Weights of a small transformer language model.
Architecture: normalized queries and keys, gated attention, attention sinks, weighted sums over earlier layers.
Training: a variant of Muon for these matrices, 618M tokens.
Each number is 200 + 40 x the weight over its row's rms, rounded and kept within 0 to 999. Layers, rows and columns count from 0. The size before them is the row's rms in percent of the matrix's.

# layer 4 attention output (transposed), 512x512, rms 0.0712, rows 336-361, columns 448-511
090,185,233,263,186,200,178,224,172,180,221,183,230,193,141,218,281,175,192,202,223,172,172,211,250,210,165,200,157,282,170,185,219,188,225,170,189,162,200,175,182,223,234,158,207,219,153,180,202,168,160,280,209,192,155,257,116,178,203,252,211,197,244,242,205
101,215,237,199,110,221,201,248,190,151,124,140,202,141,203,224,126,191,178,255,245,197,200,181,259,193,148,275,222,234,225,206,164,242,187,252,159,178,164,132,253,275,193,169,123,240,162,202,225,132,207,159,256,236,211,233,273,155,272,163,237,141,255,204,228
104,214,134,265,131,210,234,167,130,171,112,231,190,174,171,186,184,216,300,176,280,201,191,149,203,226,214,200,214,229,170,227,210,284,142,203,218,185,219,206,118,242,137,238,191,72,240,230,163,221,186,234,237,157,242,258,170,230,189,148,228,226,190,153,237
088,181,234,166,162,223,196,214,196,155,232,214,211,144,251,164,167,197,183,211,209,105,181,190,242,222,137,194,247,170,166,177,210,191,247,206,233,189,205,186,220,133,145,256,252,244,215,101,168,146,212,128,247,248,262,204,129,178,165,255,202,196,156,195,211
099,180,239,201,136,190,180,231,223,254,238,188,222,167,207,280,214,176,159,243,160,125,116,177,195,153,230,194,137,167,257,214,210,198,237,307,138,230,206,182,179,201,136,241,212,207,201,202,227,163,227,152,185,173,199,234,230,172,299,224,213,225,152,279,243
109,218,243,172,282,221,265,251,242,144,208,159,256,175,229,125,133,215,190,135,274,205,194,186,182,249,185,171,192,234,172,193,170,163,198,226,210,219,207,232,238,153,157,320,226,225,214,204,271,187,175,241,151,212,156,228,206,169,227,237,235,189,210,197,150
105,214,201,217,120,234,212,249,239,190,216,208,233,237,124,153,177,182,181,208,248,260,212,200,198,136,261,206,192,221,254,212,219,236,229,198,197,201,220,154,233,224,274,206,292,199,189,194,261,203,212,283,289,268,138,199,225,190,176,157,178,218,116,124,244
097,246,207,151,249,115,102,253,177,265,134,181,198,146,172,194,300,171,169,143,165,264,259,144,196,229,139,237,204,148,235,179,163,242,198,176,198,205,160,244,296,152,172,196,192,207,261,256,214,164,194,278,197,172,194,220,174,187,179,92,192,136,94,209,198
101,136,232,311,201,201,239,192,126,177,264,231,258,199,222,213,134,256,196,156,114,161,170,242,200,218,229,158,192,206,167,190,207,213,121,116,182,279,200,196,276,219,162,162,239,139,232,157,215,239,296,139,184,200,211,193,169,185,229,211,195,227,232,215,193
105,194,217,203,179,276,192,225,184,225,166,223,198,249,269,219,158,158,203,169,198,187,142,218,170,178,191,235,239,180,224,197,241,169,199,170,151,135,231,146,193,186,186,206,186,227,223,157,183,183,271,184,159,184,211,209,264,205,273,170,138,205,105,255,228
107,189,177,192,194,209,153,237,168,217,186,179,186,292,169,198,233,153,135,223,241,236,249,92,144,169,312,166,231,230,275,201,228,219,217,219,225,185,238,179,226,101,178,138,205,195,184,228,227,209,148,119,240,175,215,239,175,213,228,208,165,163,142,157,205
096,237,211,214,152,208,218,212,246,214,195,216,194,243,203,195,108,169,160,207,154,194,218,210,262,209,226,160,231,189,224,270,233,176,251,266,180,283,198,139,179,187,168,248,190,254,168,221,168,214,254,238,194,141,219,222,182,190,160,148,254,202,186,232,154
101,105,204,247,162,249,158,214,273,172,208,195,170,204,221,203,174,204,164,144,194,210,150,230,230,93,184,199,217,243,191,140,199,117,191,215,166,174,212,201,146,205,179,177,132,167,149,178,109,180,264,219,229,202,221,247,157,155,171,193,189,235,247,242,247
096,199,186,216,223,180,236,137,241,340,240,191,229,195,214,216,219,185,185,170,195,258,250,209,192,254,248,239,146,215,179,189,187,223,162,208,208,207,226,167,187,205,220,117,259,200,177,303,217,158,191,149,212,255,102,221,186,202,252,231,237,195,149,99,186
096,201,246,177,236,167,225,223,205,147,264,223,232,232,161,221,148,169,159,150,168,191,125,242,126,252,212,238,163,190,185,181,172,182,213,279,112,202,175,222,228,108,220,148,185,288,173,241,202,145,222,171,137,243,184,198,215,152,204,307,239,219,167,187,242
095,217,277,231,158,188,159,272,170,191,156,193,180,257,206,251,215,188,245,177,213,178,172,249,213,226,182,217,241,167,202,207,249,155,255,192,173,206,167,282,160,214,214,123,236,210,161,157,116,189,215,171,212,138,214,168,248,186,247,240,259,188,124,114,171
103,208,306,257,203,160,168,214,78,256,200,199,201,200,144,178,205,218,170,206,140,218,269,156,170,194,235,189,250,184,235,278,191,230,184,264,88,210,179,221,216,224,270,204,245,151,220,190,268,186,224,106,122,209,149,236,223,268,221,280,214,189,232,123,103
099,162,244,143,179,246,159,211,237,249,224,222,173,180,192,204,213,198,116,235,221,165,93,209,241,249,192,154,152,205,150,179,110,182,237,256,159,187,142,247,212,201,223,303,216,186,136,195,191,164,130,163,232,221,225,214,174,211,153,130,312,117,206,233,179
091,190,232,234,137,175,176,227,216,183,201,177,196,244,260,197,195,229,184,175,166,208,179,192,201,213,211,191,166,220,248,168,243,163,168,218,167,132,227,203,228,207,215,253,156,215,222,128,167,173,269,264,137,256,243,191,205,259,226,289,219,249,186,190,196
096,185,220,189,235,206,312,200,127,167,226,140,239,222,243,203,240,259,207,157,215,136,225,215,232,198,137,147,298,179,161,208,187,186,223,218,207,162,226,148,234,197,211,161,181,174,229,178,189,188,128,242,230,229,213,207,205,233,239,269,192,172,180,188,189
097,194,175,134,135,180,257,180,200,196,137,206,204,206,242,209,137,231,194,189,215,185,218,226,190,304,191,194,199,174,223,259,177,169,154,180,216,221,210,189,223,217,111,168,162,167,131,200,167,154,180,208,189,165,181,177,285,208,165,236,214,130,271,166,246
103,127,222,195,223,217,169,173,182,146,207,155,221,208,177,159,170,184,137,206,249,234,234,174,207,159,265,206,173,196,187,168,164,199,175,259,217,226,164,221,103,151,175,130,223,237,299,163,188,228,120,175,255,193,194,132,273,273,191,169,196,181,203,162,213
089,271,147,243,195,173,163,221,158,203,189,139,235,155,242,192,171,204,218,175,250,237,212,230,194,235,159,134,173,147,259,172,203,203,254,200,145,211,192,198,222,177,215,209,236,131,214,269,247,229,220,134,191,216,199,151,166,254,117,264,254,191,182,80,231
092,229,166,134,232,241,269,184,217,191,194,239,180,257,224,177,261,160,193,227,167,185,153,206,253,243,235,211,229,250,187,215,208,142,123,211,203,158,203,186,134,248,170,126,212,257,240,238,191,180,162,274,242,143,221,115,182,89,258,292,254,173,200,375,214
098,202,151,217,182,203,247,224,211,261,214,196,238,170,178,190,179,183,84,211,236,258,254,240,223,198,258,175,177,141,201,178,233,159,222,148,197,222,269,158,144,159,185,190,213,190,152,224,207,226,209,384,178,170,135,228,238,217,139,252,169,212,158,198,244
103,220,138,156,216,285,274,132,181,265,251,196,192,144,222,214,180,76,180,155,258,183,196,190,220,142,191,214,225,254,107,270,219,198,164,203,241,276,227,158,228,138,211,168,232,152,212,108,224,216,193,280,207,179,221,169,203,263,100,100,211,160,196,215,211
# layer 4 attention value, 512x512, rms 0.112, rows 337-361, columns 448-511
102,147,195,238,243,194,233,169,246,223,186,254,220,183,73,167,214,165,216,262,253,177,187,237,208,232,207,170,158,214,132,176,238,186,170,219,230,206,200,169,185,304,154,206,261,218,153,181,219,133,165,143,190,228,108,240,210,224,250,202,203,217,311,210,201
098,143,148,197,144,188,216,239,156,207,129,244,200,251,275,210,207,246,229,202,251,215,195,199,183,218,171,188,157,259,197,205,171,181,176,178,330,132,172,99,183,149,158,211,234,142,230,222,239,206,213,233,234,249,197,212,163,262,179,198,231,206,256,175,204
088,178,249,227,249,262,165,226,207,265,165,176,204,235,298,159,215,228,184,185,162,264,181,217,195,256,216,272,163,250,168,227,185,203,139,265,162,210,106,227,219,222,199,267,237,148,196,133,178,170,154,132,173,245,224,186,240,179,241,203,279,216,157,262,194
094,267,174,205,188,218,247,185,188,166,177,215,251,227,255,120,176,214,183,205,215,127,139,175,237,249,262,98,240,218,191,169,135,219,212,165,169,228,184,244,194,179,166,239,201,219,172,132,199,117,186,184,191,159,196,165,144,194,215,206,194,195,195,213,231
106,160,189,237,198,117,234,259,179,205,164,280,208,231,211,163,238,183,194,228,201,236,195,267,171,234,229,147,216,204,130,167,189,226,186,217,204,213,209,214,213,216,243,208,174,144,223,178,121,168,240,212,240,247,132,260,152,201,173,111,149,168,162,199,178
097,157,116,188,168,246,169,210,188,190,185,116,264,142,252,241,206,286,189,191,220,256,201,159,226,195,225,253,212,208,282,252,205,210,199,206,239,222,271,156,232,212,212,222,230,212,255,172,197,204,198,177,240,175,246,169,273,237,103,202,249,209,232,187,243
100,294,206,146,221,197,196,187,193,190,170,192,197,209,226,172,194,186,158,211,137,152,226,206,268,167,112,188,279,249,232,141,209,260,252,174,190,150,178,258,261,217,211,186,163,215,206,235,279,213,228,169,134,159,222,165,189,164,159,205,258,236,158,224,176
094,208,250,217,228,243,195,244,249,210,233,155,218,160,223,151,256,194,189,228,233,119,170,270,187,244,245,157,215,232,157,219,202,241,282,206,193,189,182,157,125,239,224,230,228,101,223,309,182,182,247,156,158,236,154,134,179,185,193,189,218,142,156,248,178
101,223,154,196,256,137,220,221,212,138,233,164,210,186,137,242,230,176,203,230,234,147,279,147,215,188,252,162,243,227,233,194,209,180,248,190,158,252,180,193,255,161,221,240,217,214,193,162,194,93,229,285,199,234,223,239,196,195,163,148,164,264,201,206,181
104,126,172,173,200,219,178,223,243,175,220,229,186,219,119,189,185,210,141,193,219,202,207,206,181,139,231,159,238,309,129,246,200,225,222,235,287,178,209,50,39,240,154,194,158,210,196,200,199,203,253,152,199,203,149,231,183,211,159,187,242,231,232,144,220
098,159,180,171,215,169,258,240,252,255,267,308,228,244,153,210,305,235,153,246,194,282,224,217,160,202,180,164,218,232,163,210,220,211,120,269,191,221,173,180,172,130,195,204,215,198,217,205,172,94,245,154,217,221,145,230,233,210,192,214,240,158,216,215,214
102,158,179,157,145,81,205,161,161,185,225,175,207,184,237,198,194,206,171,215,224,184,131,201,243,244,231,150,256,227,278,243,294,163,242,260,245,137,208,174,213,217,164,188,153,233,141,166,239,139,141,92,210,200,194,167,234,170,203,301,215,199,176,183,250
094,186,263,180,177,214,166,242,207,254,210,132,127,184,170,185,237,158,178,198,239,202,223,169,218,177,213,257,210,189,194,179,153,242,247,190,233,245,237,186,302,165,174,166,187,183,199,230,211,164,222,275,174,178,251,225,234,256,139,190,232,231,154,145,213
097,246,231,217,199,255,176,214,196,119,201,218,141,166,257,181,205,196,165,219,260,220,247,203,195,205,224,223,244,165,273,204,181,264,191,250,145,161,157,238,211,180,136,104,132,177,191,236,176,203,169,176,144,235,228,227,246,193,260,241,162,254,171,200,206
098,150,178,187,211,196,177,228,144,190,218,226,211,217,236,249,208,192,223,190,220,163,272,171,244,222,188,211,198,216,115,175,198,216,229,239,232,243,154,91,240,165,198,185,141,219,168,224,160,208,211,169,273,240,253,210,189,188,176,267,243,181,165,203,219
094,189,208,210,219,207,295,154,255,165,234,197,248,208,210,245,252,179,184,177,174,191,173,175,177,238,185,231,206,270,229,211,217,176,182,152,229,180,233,156,138,243,230,246,241,167,218,233,200,88,212,147,233,171,268,183,237,169,185,180,216,150,199,268,240
092,161,204,214,241,192,191,227,191,201,217,125,249,176,238,226,189,162,163,216,161,79,201,152,122,200,202,222,193,227,137,281,201,200,197,205,215,182,134,215,154,191,200,207,135,184,160,239,128,179,238,164,172,165,167,107,252,206,160,186,200,176,132,222,190
084,212,210,122,216,228,110,177,166,191,148,230,215,211,127,103,188,244,228,175,258,252,210,119,163,217,233,191,283,268,183,177,225,215,131,156,124,133,185,200,192,147,179,210,185,200,258,250,187,152,159,216,181,162,185,217,164,229,167,158,151,169,161,190,219
094,255,239,243,148,229,252,194,214,221,172,97,197,168,226,240,212,264,169,146,149,163,201,188,217,271,221,206,181,242,192,233,196,214,176,255,218,213,254,195,146,134,149,197,213,197,227,301,219,186,175,232,161,196,203,133,230,250,119,226,199,164,230,243,232
099,221,227,237,286,161,262,218,203,140,253,115,175,208,181,195,213,168,236,202,174,97,276,209,239,232,126,198,176,154,234,214,190,253,149,200,117,249,191,186,260,172,163,263,263,114,160,225,169,180,173,172,201,208,237,211,204,222,219,213,161,223,211,234,221
102,203,75,191,179,200,154,151,289,237,234,165,252,256,208,165,219,217,169,190,203,156,266,229,171,116,131,205,189,160,188,203,199,150,217,173,230,205,162,236,254,211,218,163,251,231,207,200,116,186,189,255,182,113,190,213,187,175,233,201,199,110,216,206,189
088,203,205,222,215,170,184,180,181,198,247,206,209,165,283,215,184,153,216,258,233,192,238,259,191,169,166,153,156,170,238,248,226,157,252,203,193,77,160,189,205,135,219,147,300,171,243,229,195,203,196,277,179,239,220,187,200,219,159,140,122,137,184,152,240
088,229,269,212,193,215,221,239,256,251,245,233,213,242,204,262,222,212,157,243,185,277,207,164,186,230,141,193,226,134,181,198,185,203,213,117,250,158,208,227,137,175,200,201,222,139,227,141,202,165,207,194,176,201,284,268,278,200,187,226,205,230,168,277,212
096,221,177,258,201,165,188,113,200,198,197,163,145,239,207,231,170,188,261,136,229,172,155,304,278,225,223,261,155,170,182,279,244,171,145,196,157,171,151,198,124,208,170,252,188,204,168,173,192,164,249,152,165,280,244,127,219,174,189,232,167,113,242,240,236
089,141,193,167,255,284,166,195,193,165,184,166,183,272,237,215,245,157,177,210,204,149,235,158,144,175,168,251,244,201,190,219,260,176,174,203,158,248,189,194,164,342,144,128,189,162,209,191,275,250,120,179,195,137,230,203,199,146,230,176,260,109,250,281,164